Each number is 128 + 32 x the weight over its row's rms, rounded and kept within 0 to 255. Layers, rows and columns count from 0. Numbers have three digits each. The size before them is the row's rms in percent of the matrix's.

# gate: layer 3 MLP gate, 384x192, rms 0.215, rows 201-246, columns 96-191
# up: layer 3 MLP up, 384x192, rms 0.207, rows 201-246, columns 96-191
# down: layer 3 MLP down (transposed), 384x192, rms 0.187, rows 201-246, columns 96-191
gate201 098:139120152139086101121056161104160142166119161096223119069054141126075099109105174143157155079062087144130090094112103120136117100109158106149089127128088086128129140107158109125127166119116125103145123126143114116183115152177111143188099078174154137094083153127138122156084161185126113105
up201 111:145113066141096049151151122153141139137109170130118101090140150147123166129174166124136122124073110145186112110137074150063146178132182136124125121127195094120141164105153098135111096148128156122135136192140156078123162100186161088178143104199150136145106178157164149097094155194120102157
down201 105:106104115171216177123132106120096086145133117139134192176139102118215075157117090150082139142184112120095158142068144169087149128143108118141146101112103155156111104129105119123136126111130148172133094145065096171099161142132153145152150168059115143118159122139114141089184081093122122140
gate202 103:109162165173137139130112067174148200104149151141125102105101167106143117117142150121153096160114208083151080095117125088166091125117145164102148135186091177118111103117143101145136108120084144115098187159115103123109121085109154112111129097160101088105208135109147170136106153131180182130
up202 100:078059163075144114141082132152143079162099133104116124127084128143155142083112096124120124124097125140114095046093150133178130170096145130106111169142111125125169167113119107087141141108167141129092145147080067176119191136114169091193177051179134132153108178090082098170145177115186181131
down202 103:142096145142101125124104096151123135109119116196144173065117184131084144132117152149193118177089115143111146122159099138113114176154181147061139157150179152101141133125140091139191165076097143154151124172191130058142134104133204167127086161107184121168083111159195133100102133166134074117
gate203 105:116171115158089140147092118155101088112188220118181096143140117119138132145150187105154152120150105156124120102079103166117105125090187096142114103122162133120129147142117117121110138129209178122164088127119120138123150086167164138127043175201192146141123074125138165085148075117127130179
up203 100:127123126154097114121100132133091132157157148148082155162163147158145131122092158139158119132170074096160127160141102098139158157108139069144145102116151156146120116185148172079161128135198115200163102080131147096166100141146135122137082226142183129179143095129188131115115073124128157185
down203 097:101133134104122131137076128106094141126078105137140131129176083127099146171141141199149104109114145176124122159123144102107099186144102101165147094099111097114128095122141153172141107132141141053155151110137087149113106124110096113080044166155137149108131110133126158123093151156158088174
gate204 103:128062139114146195157098104093224110106126128090139109138164139185145123071095189061130153097119108094138138095091185127135143178203123151166109089138152159127182112070153111137143111122172127105080167129128054109149140135156153129147120108134090134086136177094117140093125083100140144138
up204 101:087187184095110110116176122119077091189110109152088146071065075114123108121164163203131155141124141103107172095154091088154121139111078186115109153090128126143110111135174089085125104134112126188112147159137141133120120169151097083138154069136117116193112100163101114145150127108165035145
down204 102:123214122103157138118157125133069124168103100093119185174144125086204181135114097149096153194127142080155096134149142134199129133102049079079098113077122083203099124156135179143101095140090153163152124093153191096141092152083148095123140065112167142130116143132136114173116097119109063082
gate205 092:102136104143126117150156118179145129146084162124113111119106118149162113128140096183144099106151101222100110086115121137129124081085149134103121075134131104115135162134089114180176094130099150138102082151108152100168146157111158118125136120147104144117142069143127175145135159164148181133
up205 103:122149122072149098077148143164126098094095141158185100074122152177141092185118143154195174111055130168138085069154146123177145153125139200138079114110124072121173110070119111192072126139138136124167196147065154155074088155162103202168086128109146117075154110103113129115156136140117100122
down205 105:144130146153130147164146115120060175097098144092121101169191155120112164121093114107100109145128203058105179131133121105147135197098144142167132172099091069111118151163119176039130124114095149136170119130170162135152127094186093152124116104127098142121118193155114135086121129106120111143
gate206 101:116120100170128116149143107123136133144174164126129140132117189137083134078083145107185152134137052112122145111153099107135074136122137115131121082169115117147137169135182120105182093078124120138085146216152056155108156100122153121165103123150121146118144123171111162129155152091135107157
up206 104:179124121183142106078157132135131220079110139097179122149111141093147092057120070132153145108154168123132076168129124133076165125110137179110067122114106169072106107141161135171131125150151142162140115149142161113166072101156090106103159121098153111122144132139117107145173181074141080158
down206 098:075098159133129151205090142133114116134161115160104128102173153192101118179112129134085095083149104165132121111062100126140160161131140074146230114136114131132119089114085168100136137066149123144106138110113117101086127138148183157102130163098108090126092131144137166090102072181079170129
gate207 085:118109140098142137088090113121130147155102116098116090098186123178142135108123118162183094101123140135170148111139108073131096103117131077127182144154152114207150189077156133062142104148113077140187108063115101179130129163145172128113133130091071111137139090104130143133136127095155159081
up207 089:138102109076115069126119112113137130167130147121094152159146172149105167159074119151207190088233114121177182140124085061075120088172144126095152101137156128117159154124145099125071139118121087124158122131181171140133090112141148104099126193142099177074080092106097125112163142117117180132
down207 093:170135098098170126068131152089160098145141105174165068152148097152122081129119118146114162112182125148136161130164118096113118119070096109106077125145118181107160185152108066139128113062140162113139083164121186130127161129159192128086157191095008157111141120131120184093145183159134189120
gate208 087:138135099129109090150039110111157119065152147115049153114120150186168126113112123116116117120161151148192162120175116156125220093129158119099110137107134116166152175152092118135145111109099094142154126065153163150161175110112073207175107132110193107165111084111130086196135088141075195126
up208 086:099071159078117154176106144091078107157138149124100155111153111107175107110087143136134130144123142186018144143071137164124132087138138069143169133124150125099104124092114127129217113137116170160085150140110151093123183153144156164112134184103097142085154130102111135131133057129090119109
down208 092:053152149061164147151139164098115161137152122079116172142146090128162114180117159158127149108135087175110116162085132155158112128097170095114141137171147127143082153121156106076094152130167126080097132178127110053107096122118170126085153093114133143127095095125131070155174087106073166176
gate209 097:199147107131077103187073158131112129131102139150106098127110172175102093128159156172167131159083127165179120101126132120179081115115117131139123115109139104139171143119152132112107065135115124133163129138110186068141102072166179127069084143129154122140188126186100076136151103081074169122
up209 093:178069131143128099137078111150119150106119135161134104130131127162175131108164143146186145121059133169133100112155057182105132107152094098158185102141139098165094186136182099115108130111134102105150110103133113102158122090110132144126093102149144085117179158139136119176095137065077222144
down209 094:126134066142096148106129134153097150114162065215117106113104153094080108088117115117141167137090149125152106174117067194211144083148134088116172096083161104171117159124137113169084112175073106136127138151167154090145104123148135151089162103186140106140192177142087115116129152141098136112
gate210 099:125147099166154114156048166116110155122138201122168149139100153151158199160136192121074085176084140112132168132124101115140146086151139129160092196145087122121129098125091095119135121155153136099090118116092117141040129064135162143133126141174175089120060101143096111160114106117073096103
up210 094:158105164145129066044115153105102097126090127150120100145124149107198074125160156107144080131138119137101170108115153096139127110086109111144110125098129147090157183134169130100158097114116126108171083088113119100055160135201142149144140163121079137088127141135121065088128086179141174175
down210 101:110115166154094129088106114084149091083158060101110123139059161114170120124111109143085097134107150123090209195065114149096172113146060178107111109110122074143108158192160139139116118096129138115126152140146066129154147095142129115132135096110088089125089146162116103091086146118106107119
gate211 102:165061143105057168164212108118145132140107071053118134166127119110156148108136079109146172171155117142156123110115139111098132175100145148151169136131125124101111076181146096064119175122124125099130073161171158160101177141119096129159074179135122138165176097169179090191128167139094127124
up211 119:103094107108105104091086129133139132143193148100157145153150170134108164149106161133171174107101122148134033148162161146182127141165142138130141128092176160179150149160191126165170200141122093165166124130108156142170136097117132148151156167135146104110122123145091128099087111142105104123
down211 101:085179120142123182095148108132162125116102145189110090099124164103141143184123166104130180124103154086136105184081109158099128170095059156107109180170122159095122136144109088087165115067137105106097127073133023134115173143128094194178142082129087177146097146178164113098168105188118060104
gate212 090:138175112180119087147096145162107098161169150088152115139111164146119136207176132122147163120163106108156133087135105171186139114136115072090106131175105134163128107042142102151109109178103135066124164127123069154051121143120069160113122102129133153142169199157174151080099168167128084129
up212 100:097117146059089162083079149134140105132076135138151144091134086099110193071140156146085099119180081129116162143098104178157113124092116122159129114133129120153192174146114155137147117173095153168082161119127113123094140139128138137174182132150105140110144092140112140166168163088150137134
down212 095:118125123163132161071169146149147118106092154144198095127130087110150094061117158126134126116138088160140117062128088170143092118124137169100154157145142021160117103165086156122114113141150141148189106135091146191179099096107179161159119090092139137182165123125146099153157094087103063128
gate213 108:117161164138144169131125143092116196172146083095063136173055087065128119118097101156143091147160162056101194206123099152108128135174069152176128142095079162133140105134118145065098143148177180123169195112075182130088188142136155119103147155147162187161124116167104096078121068105130080141
up213 114:174117110113147086085142087092102124166141125122063163104057169135143149096102113149109113084157146102168145099068090135154079149106171135106087095149158106120211147152117163131123096150092091121103142170142080149130076149094110145124045151176097081089149100103128108175149174148082196156
down213 107:128176155124137107201133123122137094172108123169121125123117088132093051118117144138132189136058084113167106104143134100114204156146092064106176105129132080132094070088122183110183172124081142133129123146104106118146088189090163126117142089106177109140125080146039153139134087122119141156
gate214 105:160116207138069158123209126102087075141065149172126124123159139130139091135107130142140181175132165167159089133167183140119073106135162108146121159094147196151181165133118169095103226170121185112124112102179133172096166054157176159099113199093106131119166092135122136157116149171139110132
up214 104:178155081118165091125143119076161129102141089061101158082187126187168124103121129144117067099180131162123126154137052101147147155127141087186186080162100170118151090163122095167115150118133112111184153048167114097121094154136094134134166108100139142182100072128176124152126116102127165158
down214 102:119108161146085139122198088062108102117082161115127084077155185129138105109122133119091107132135133148119133142106190127126093104156109033118132170141100133124152162162126183124108186158091166147121088142174144160109112125194097190141137138105166102123157120119151188126116112117071075116
gate215 109:086121123149116160138138115147125168171078097102150135113090116118080110131114092058081139142116139132119186111166094138178054086172067138109131181120113173160117127167193137116062130080118102038109136212155157062120121117144137077166139164113142130098133125069064113135075075114147150145
up215 104:166141108125093132150116136153158158052136167101090120115070188145098137141147134145168117073141115101148131169062092101127058115155135140075143080127208084126176106114086125112114116135112147173151080070154134109161044160102132143148172133082140090119109099163126134131136147090146120154
down215 102:126134155147114185149152156120087126102115114162148121151113096132056095152101095083170157099153085193139194121140168110152086112135056189146149128173118106097184177176123155185107207078102088074071137125170156102146170111090108072110150121088119147143146073084151114126107112110151164155
gate216 106:075096156084150112039109140156120107126121114101094137196173107136181133125094163029115075134113111131160130178076103067142116111081110114148170146101182113127099132101122126139106142131136126172147070106062132103144123131161142083100133132100136165090093158129152171134103182088079099101
up216 093:074142127092129143122156070139146119118147092094051105141173154111097143063159146108070128075077104117138179139115140105120098162158123140137134121133138152135041092095108114130084106082099142147106107137139172071141146077144128139131112138088177129189116113132089102187100107138160184105
down216 100:104095150144172133108029109068096114140152160164078108176177121104117175108099189118125130145118159113160128134103098101128094125093144108137120193108161145161095149108130113082154114113153120114124073097028108156153095139167176068071103181084100112160083160133102144127122150101136154120
gate217 110:169128146116117130088199117149103091092175107105082154115163070100134126097138105104114070117141146116109109110079118148123137078178160139150108101124119124144175130091136063055152192072125122153097102078171092104128128103097120175075140207104137063178122151107076111143108103099118153154
up217 101:145151194115151121135091146126125143146078220211149113124175145101093118120145158128144127084132130071049119110165156079104108131134118129093158143097118118086102147123140187155123168093133161177113060143089073124158148130166146118162122113085165171143147095095113167109171139102180136145
down217 102:124161117128126224128189082128140150140127106082130166112106143084123173122096081164179141147123104099152145147170131094123195098124115133132121134155101139113067144085153147148116177124152100121196156091131123125128113146100154159131158166189142135148117132134137097181108055060144161079
gate218 087:193119135168117133122115203171092101166138088127164180092161086052103111138145161113141137167091156144114119156122134144154183120088107177115148147109111081182140123098103149093188130114130094178118122125157053124091125171143098088147127166133165112099169125124158150117123087128148154115
up218 085:105179101054162145123176084084154158068118183104117108133139116116084182114089131142095138115129117087144113116132136131158103191113120151134140128099153198111128061181121098104113132161093151104156192118167145147093104106129129098180134095152096072146069099132120083219120096124132057077
down218 096:083140112093095114123190121151107168155165157135080114152126190159176135102118067121138132149132127053152086206159100083083138056198180114119081154124118169153135142144111180147114123100141139120083163085132144136118128082150122144193152124186164179119108115143099129134101109188104111160
gate219 109:160155121051139146149196191072077124079107119119155055151131122185146098130175161121138128160143109093153134147183203078138119165112139135162084112144191137134140088154092086082151228138172143126120054147122178117153104137101107126162139169129089095120144140112107134087145088089085105142
up219 106:147110183188186137104208147078091173113131173133125113107203130164138178117110124189124138150186157150149136162108102149131131137131084141159121155100091145102067098176125136135135119131139151113115192110063122095137116143134185138152067130201133119120096120128188094143101150110156158106
down219 106:128126091163123082085130118085049092091070158124177146156131150152124130088086131142029212095165128086130110147112145124152108193163096116176124182083145158084110129144138083112142161113136158107182104045140149116149092105123171144162124095126126125137182107134124131194173091165142144161
gate220 101:166156112102135112170081129158104088167111135080070206152113132104159131145147130146131125102137112117068150131107140128135146117138172136150147115127146124139153155158149166107134130135190199140093130186132117135187078135149171159169091164150050088114105144088103123182156095100123095143
up220 100:092173090150111170158057150090126125112119172119157113171134177147036154097120140098162111125193106096146096123127152190084187102131117137153150124210100135143112125151066137162152133130170141092124129116122093162099141145084154143152086131158138136119164143128172161164193132141208170111
down220 102:188103106105133149086104107116128162133113095137097155058154092145172136143167158112132090126091126209120080148131122106117098089170176142138120167126172129113131105165129124082158090158143164115123097122184132089110088049121114113142182137116083114178123131105037122071108144101115038143
gate221 103:110163043082142120153053144117152122101118175078103157144145124161145155121124141162075061129111163143115143116136133139130117168169131146142148143131140086142107130100123171089163046182142137077133099142122123095109179154169156173146174080132074161151112117082114086137119118101144150073
up221 098:129146144138108135168154129196172124080085105178131092102171193107141124160106095069105087222117139128159118092172126098085096049123172152149161132141086106143083143142105065175156107115161110167136139126138103134143082128147128108125114192170131132121092124155131130105108038058156090133
down221 104:168106095143096094174120133113107151124118151098097114080125126183132138096144098184047151042079164095143129125110152141115092148139130121156106091159106122091153121122127155105105134121133115097078134153125120139087125077191175112126147118076126108057125153115136164104106235171137097126
gate222 098:137144102204065127162084103153160132090126187106154146125143157121165163222124143105097111132103075106094111148084094120086199140106164143138103084168133060138141153109085161099101115137126160161147153122183114097128170166131125146105099176131145157100117098106146108057212115171051108113
up222 108:119154109127168112102145116146135067157129118111124095135102121084150129040170069124125150079073181060140123112145139145122106092058159097185140080134134136129122096113146182118199145117108125169140119124118114115117121097102143141091119159153078166093117165135099179129108101161118176128
down222 108:127100123112101090126117115074086190094140131110123166162149094123157103195108180158126148145194087179096105141109162147136098157153125139111124164126107111131143169118137075122123157134185170118121150063167111120144129125163104154100122120106177053113185078142133116158125143114144109077
gate223 101:171165103094165141122125095182116122117074144207141154076095149116093102144196111124112053141068167112137118110159150166144067145132140149103126171137135077178075185121099123174138101073161160144132147197084111167121111100155133169181146118089103107135167139084153131148131129159126162083
up223 089:118143168071112138099120131086111086150140122116037206089123130134085142149181072078144164126161120128133138129124140163080157132128126136108045163136126097180174078140111125168128185181130086164105156127151095128155093108134149112075145087152141154161090102179071160053183076167196067128
down223 093:129192115121123050119097153131107122111156056077145099189134147135115096127133201112100182091129144183136122118184132105144206127093150095225150085133083234163138100148133142073112143103132099114129150108051133147100171183121139127116100105122145135080132138120161185155161120122091129157
gate224 106:170079143111083117152137119076078129131154131090078137117121204142100127168141165133181090132157130144123157093131136132116121081142129102169114137102106070139106132122137056159101128079215095134188120133152170142138154111112126134126153178128147165122142152070164145145206121105141181145
up224 101:108121123166128112146120091151148136141126129114147100114152125074109076146096089073079086143115164169097152123144184164120142180079156154133097123062171156146115158123109192093154130138093105142135170117076140110096125098097111111165165105107158155116159199160135111132123084122190167152
down224 104:088110131197073140148124180065070157071145097121095152115150078131088176147162134171195133143115102146132120134097154173084101134159101133108098140096123114198128117146111072195090129130179116166144113144080164172160140167107116140102150130130115174147154137072126135095176180150097160122
gate225 107:144094166103159123141131109107129121171124152103140124130150178096091098117133086160173162119152169096138140126166114046150137177131173147090145088108057065086155122194147088123107115108164156152122100106164156099174108098149142118146163200113087154115176123110103122085106134124132204074
up225 109:122115140120131138047075112188127107137114106170096110182165182183083123160136146072124065143105104102118113108202139198123096113131166174102153131172134161191102132072177142116088064145129084133160117149140115142102102169131123162152102159159165160144121169140141039062099155141114091122
down225 105:152085119166132111226107144109150124125106133107155087137077154150201142175143151112167115125129093141109134108143144111085089097116102174147109103132104151128132129142114177125083088120149134107151110164136118090122086110116086155094077077113111189128126111168103162091152134166126110107
gate226 112:163098094121114142114130102171178081148079144099132079158135116147104097132093203139177178171106103128146090177174110103084141116072132118155107130131153159110150185163142134135133166142088109107117146134121088099133125075140133098140105194176092181077143150144142082099159152061167088098
up226 120:133105160210105139152134173143081146175113160177153154137104126099150199136162141158127112098148142135146171068160168114121120144141134083142077179084049200155129100087125140065129123108161091163111137135117140206144073162149092155066176069161131127098123135097118136130150118166112120147
down226 111:142178187055136135111167143136096106114117033129157117111137155146125092128172134129080151129170116136134081059118120101174144135160106106098169108129124089155170131181130135150169132139093159175196105134174104142115109186125105104159091114157146161090122145132163138143131140177189101150
gate227 092:161121065178021062060149143083174113130151115157144140168114069171115089166179098123098097111156131181175146122152167141121161175117139153106133136050187167164121138111123133123115112057101150141105148122131134072124163101135124110139125160118147087092141146113067135111138142166129160119
up227 087:059135188154146163171054212119183159107142078144124153126123136168143126110148127149201194128107110127149103178121141077112117102145071112173124142129084088135172145130141133119107121110082111134155134097135113180135094168078105137148167081165083175138100129115175173141124173105094106125
down227 095:169104146100196114177117147213101100171118114110132124112158102089166087099063129115146060169171073151086121139110120136170127067140142108160101145175101125127165123136122134121110165173095170142102070140135164168142124147167150153084177093188107119125167095159197117146115148121162126087
gate228 104:138136140079146109152090154111168114081103125090115134111181107142170107124097172174137124119112150118032154175095130116107097176172078067072127169146112153213099110151113125127171181126107056145150139119119122095077125173086109129116142122113088096103154087183137122181121126092144132081
up228 099:174120107165093135136097090160131162150109172170174122118159059160232155076093138194144189136174156166194098136078136094139076086177117161108083147123220093055127113123114139116135153142146169141137093163133152121145146160112119128126136135187141103083083177082111149123133188136108124124
down228 096:135144119202132137099184156079106132090154109093100080122062147168117121075132115089160115104159169110133099135110129151168189086073119121187115163130114103100093114152130125155102088158136174124091119145142161094134136198157197104127085147160192150116095120141082088098123143142091171156
gate229 100:131104059067175105097134131109098097150107130076127139143107169161131103102121080141118121149132110163064154116093091132148086140131146102057110128080117162124134114168044120153153159116164089096121170173180091137143103117149139183156083199152147107122123110117124104157104074111124116051
up229 102:143136156093159127181091142095146172107094166162076171079130106135081138108113202049157191171116064159117151105163126112127073188153092070141117098121121076165099094113130141160133101216157131171163140119125131140129120181087154175156145057090072090164159132124132112116114093136098084146
down229 098:092122178172146130105233135151157084118167137098163088120112138128143116063109124090126122105087189150066161117134055131140128104117074126137139088078141098158212102100074128181114116124145111140132212137152151168115118119129105129110172120152130142067123149142129145156127141079125141129
gate230 098:155133150173049085141136140114145147138086152083149102109178118128163143110111167089144115140110140118113127134136115177095147136125115143164135149108097126232146156111123105075129172157172218100146103194111113157158147150125147168098113132129139097135108126156150156233109119135126116171
up230 108:089153160126167169095096156126086083081210137124114112203102176131126150156153079170080139177094109113140149134082155086158101109125109105135140062181147136118065095122103132149162062099134085146030108103163096110140136113130140125131121099100113122123197111115098124079129185084141110112
down230 113:173156077114118086131188151128136149099038146077149090070144108146161052130124126132103107114147139096099114118166123125120136079133113117157078126112108135122203179128149075138094084195137143140195174189144100130120187084055125181077106128134116151144104094159117111159158101139122131162
gate231 096:141075145109102091132116136051137146102110115114159136081118137109094082099171069137135105131138139123128080115140092137099141077107125105173159153136148154149141184133171127144138129156075095156068105078168096134118180144183112143090152118093139123062152089208156180151152101087166187125
up231 090:143173111144167095112139192127130136085200144097112103103134158147143099149098155134122132139139128160112108140108140175158096108116096166099202166147144164110114084094022074190117079129109100100131127197133194118127106100138096155062104133143170090124112132089157113225139147139157129103
down231 092:149170106202135118116163163176086094114133148154135170136067128173152119175144127102134140063091110151164211128056161138133115102107128115128123215185153137151129093160101130173101123107083149075124168095142167142143103129149168127098121099116083133130108132120190096137115084147164214127
gate232 085:070169176172049111150125153135120078109132101086146099108139114146160119137139142157110163137134176150184171083142188143141146156093115097119112063071175125173127182143140146194159157097108123104130100117163173163188141085155033137101150104125082124207079124091129145148123121109085104137
up232 087:136156196088111075183123142124141158080182084094098170094102148068131130139148093154098111139176079104191178154154132108076102169119124128181098145124114162112150150117122145145146110110197143110091106138158194171130149035093144148096031128077133141159123117132134092115180137168121126174
down232 090:106129152113071083135061156130123131090146095094097164113089121104091144104128144121112156121161178086134132105150132145120119148138115127149136177111111127143038158177084159179154144128136121132084051144180182076126089123097107073079131176095120195143126151133164082097140120127172133131
gate233 101:101142114158183130130173113135113179079129137139095123128101138142204143106100135094163085119100174152153131132136082132172132125146190132195157131127086145094081063172138108071112131122219149155118091140126054195102177130149152158074079112121148153181153127135140127135212051107116132111
up233 091:152156153116084137190080118182136122072099070120110105162142158080146197120136212083109143155127078192081108091125123146096082100123090104161185134116107085064162110078149060104179077090106116145106081097120144087133132180123158148124130152168151180107129131073143116126154107193141137052
down233 100:127118086173131139140109129095150157124157105179175119138104074168143129116102133122136069131128134156113137146089091064179121095096167132135110107126101149126162116109135172061168165064135118130055111159144125127160116145147138141101143137149103100151107127080152134121157091153143049133
gate234 100:098066105148112128166164147139116095144165108136132167129152131123089125074114139143177161088112144140209165196113127106111121160152210172139165126167108084123139098133144120148084133100117128096090168139098139089090109151132117133148065170118125145160096104100129136173087086165048150162
up234 095:124121133118155112099138123108146133130153143135167123141131177096101109094098082066139091095124159107145176174167144132140116065135115126113150120126123121118107152084119122184142156109115120106110148107083105081120139139216096101121096200143197153180141151047134145145138107093172116133
down234 097:149114165154090149070059155133158128121181108142089090151166129098133109054125195109131073059126144138165079152098143081173158093117158135138109132111100165146102090134097149124158111183169063116146157110128135116074138132108062157108129095129080102114108123087131176157123092138146091156
gate235 108:114070122164075144146180136132112158141094119119133058134118164125104115217119143058160089069102131106065151171115119171097139077150119181123095191143101111107169170188134092095150113109182136092145106071118099113120120096151155096127125189131107125145081105108110126118149095154099137205
up235 113:159124132033166200084150111126126123108143125114131139150124135166099163162211139128091161147081121094107082102088162121160143232136161131156160056137130189119124157178125088074160103064144106132130151098153145144110134173157123135131126112152118114142158131130131144117130123180153093170
down235 108:099145130187110147153125127140116117108083154128137095082120159095160072112123143149133155131136119100118135087165121089195141056104173139161117136149101134149119139087110151124141140124162143078125138125085100101105153061051111137135145152104144127129108068112154102105129099141164120084
gate236 101:149125060153139170160144165158164132164134112155068145173105097094146130117152154130109085150108122114083170150212136126079085126125128145141149110094089093109147172152123134153129111152129085099158157086141118137154155128164105106114074181154129091125127112164107116161138130177157134162
up236 096:088151123143110126101177082135150159045175129111148126101140116141102128156223110152135088134109132056131132174128163123115168139122128184143153123145060091162159174108148194127128118194132131175148130156091140132129136113163088156110102150125096144139090163128161182138147123142152042109
down236 099:137105153171114103074093086147114174105126111128211111124165138203140126151137123124152091119132100134105164091001127115172149100154140116134100123098115157111196083128071123113144186050120140159109124140105109133087141184151145153195122132150162091075093144154110132140164102150149136118
gate237 097:112139149167114137135171135187106108127133093161044142168183087099187131115182122066129063115109117148059153157068116111143145113090144092173176171126140098167152144107107119119145116128111148130143154131097135135167099149153108174138113189103111169049180116082106078118156064111183135182
up237 097:173134136187095098095167157224082078161120162105115157105137167154110152122145181119158158098175132113179129078188145136126131183078141125164168111061136122110124150150134188156146104093147122106139123172150134171164112175169084189157124113121122155164159137172179144120100112176137126128
down237 095:212150172129166073099170168120142147181162143095133118126137157101086066095116095148100113106153140125164149181156185133147070099095162080131116093090128102064146189126134123179134102131156118100082145154141156176117114164149120094090132110126142099194136095173207110166106115151173164146
gate238 092:111170122170114158175094080149067135115135128095089155056150103109115131163161101068134137144089115085104184170152172102163124136097138135157122133107154116133152139103131167136143163130104116091112151125099186134102125148145150128106078077099149132091110138078153116130125156089074204100
up238 089:114138108073129111131185142090130122135161155082172138147127181172152131132088143159118127101159192159101102103107115131081077124121057112144137085181142136091131140110198122115176138164065085137158098176195006167114135125101134160126147186121083119093159143155124121107134127196170078114
down238 092:087115136104146174106225145142164093138122166136191174162113159117235127127073081133134111110157098151135125116098070126105106123126097117100132150116076048138121093195100102087096137096115178141117118110153114095095149095135089168106095093118125123098137144108124062107169109092125136075
gate239 103:139128165183151108091152179119158148139080088184055128128134135104138131140081140127141195134205146121134115119047139157134142120097168138156140200089086113118085127194106152134123137146143149149199120136123129170169106131141126117128129058106122142133118176091111176123114075178071132090
up239 108:102089159170141148125089126070171117148123154162152158108146162161171129075159180093117131134069129120130136107133107154126108180156191153113103100181114077125135129136137158136098143186130156135098132124111096116139107099169130144113112113136099084132055136101149126085182138127146173124
down239 105:149166094105129124102138097136087145119139102133114109073115108095086148153103065102113108093150109136142056129126150131115120132150096079111188130117192206116163138121137095122142140168093131094129102150150140166134212130134150160149130119122171173125211129171118165174137151098110135136
gate240 101:063144102183115122152153111133104133116139167130163123142081141229102102128194160125122099185127163141117094115073140112123199100102116140148104149120143074134182134166141113117079114112122105067155063114131109100147108123083077108136178144135092127129085180126116048096098068160071125100
up240 101:157148113158141143121134138115139088150120163121084173075100082098215075083105154152102136179138121074161154104150127131117127160126206176158124080178140092137186078072109122116080161107103130103070123140160137153159138100133188109205128129163112067070128081107106141195095165122176107124
down240 102:179123145153168161104083128086161122116105136133135138133129086098167168151039127119115123086123061121130127124133121148127149154131156119135114158152174126130099131049128154081161140138105101202132151129134083142159156127110185173091102085183132082153120058117142187142171132120124080141
gate241 109:157101089137120127080166149137126098173147149122124108108116091126155139120079095140161208138093095155102118093136102118085153156116167108136117126140138146082141194174151139136169133103160152108098144110100081145164110130146146142056143116127118141183002171144114177124113106142144124095
up241 107:130121144089140089110179098165104094149125109164121143106124130093148116065098185138142219110110120144156122115117115142144097010126110091113123179061100118145159130166112116096119094143134084157130114117103117124125114160133063126130145147119114109154132132159096097119146070163156144174
down241 105:201102105130109120122107132083163130171133061083132141147120149153110159156109114106136156132047174139097153162154084152108165092095132053228141110089058146130157152125117143175171137117167105118075155113109115186115113175099149162088181135147141183138080170185138171182138138108104092079
gate242 107:134157180155109115127133150124119078116109133094153135146129192166091008119182209101119144103142167187170163109133148116143151079090163182079121106115159161153132153080098094084165139105126166125130148114154137176168097124153143126174105139145122123146133105106140163095094148154056131135
up242 103:200129134087147161122114099133120129141128103118113105148091145102139128094158146145121101157054085096105058069137122127181109176163116127081115169120144153142127140109100175120154098121151129179045108059139169155137130128117029084112144122146077166071108107101149124124144136122150110141
down242 100:067149110154143119103213150115097136124180136160121174193113080074109150075132153087103158152187129150161192124121154153149143150155115149056129165058163165092103112100132119098177165150115139119158125103132171135129150139132103137113160132123124139157193136204083090143112105147108105183
gate243 096:140153173177092126157206079129142190086120138121138115079165145157165106190120167084154084115163161129129090156141138115119140108108077116134122144186109096113173080161167101156154148139128041087143192138096110095147122174109107104128147117052086117121137118173153183090123120122178078141
up243 096:162179158088185084102132146110151127139106080172122147089084148146124078103115143081076127160161137158143115152152191100175163141118104129127110149150144113111126093136099081131098143170148086159128109134097134151205133134129041107138150111123121062117091139130124162143096000111067124104
down243 086:151146136141133111130107097200116176101092093143098066113119187154049188190105099142089128138110110120193137099141117111118113171082150193145160119181140145156115120127157119141133114116150138163124091097136159068093158179121088088150193118104074138109121119103143144151112107188154057103
gate244 099:092156133140179110136135146117146122149147133149131124165078112108169085122101119107111125148115059152085200094145063102152156128127180112157152086038161095150220132120114086054167123100106153155126171134079177183125159129109124154163140161108105118117099135127177116105139083087093158150
up244 097:118120185159124141109104119175168128126091140192068178119102153117166171038101110095054133084147097131159140112162123102182139132130128086073068041057065131170144090129141124104072147142174144149131127198109143119155077124110176106166177134129089123108140117087152141118125156100135167141
down244 099:110105133196137140155154119162138168141096120146115108188107159146085121087094055080037131079166141162100149083155114135139094130113125098127095085109076115112155121115108099144115121146169146115089131145092179158098126142101119170130162160125114141139171178108192119124148149118146158156
gate245 093:154133146139066153088066129069079030135124120080169136147071098128196119136069115211117106070083136122136150134097140105156119093096042178145141094113102171115141067135166170132115152106137141091168146148133127186127121114139077162158130125042111152156172101100183099145141095126147133135
up245 092:166098196120095142136131095117142089079210071115121119114133140145097130092140141140074173024116102124197159162204145091093131083124123112130127145175108083171169122118120171115130161139090133141062154122132089118163150148132089114136176132067141101184168152146089141118112143134139115164
down245 099:148115112163058137110176136148100116173130157141126115139095130176062079154089134170116108065114175124169106182132105125166112078107108174152128128124130124119126120081158133106145133090123215141111122132122104155146167058074097136116164129071115109088125137154188067107140164131157133113
gate246 105:118121084180077135139178181129113185142110142197166117154149128141079135113134154087153118111137113125103098144112098101148138072103141115168120097139079081117169117131130131104141068156088121134099126144163133111104133183133136117152103157188068132140085157144155130177107105141132074131
up246 099:098115153083130170117135164114086188155112102138114157103154125159139203104149143100085132113094106106179186117154130114121131118153134134107143147155091160141121135135059164152124050164070130109125139116139136121123110128162144118145151155141117093078069166115134132132101117083100078092
down246 100:066087133134109130173144107148126149094139105110140131135129144133118158112115160148074092143167052120167109143119138167119118121158137147122106118124151087105120167127159103109153083110092064127174122119166105108134123084099137156143116089155138113153097212140131155162170168188082064046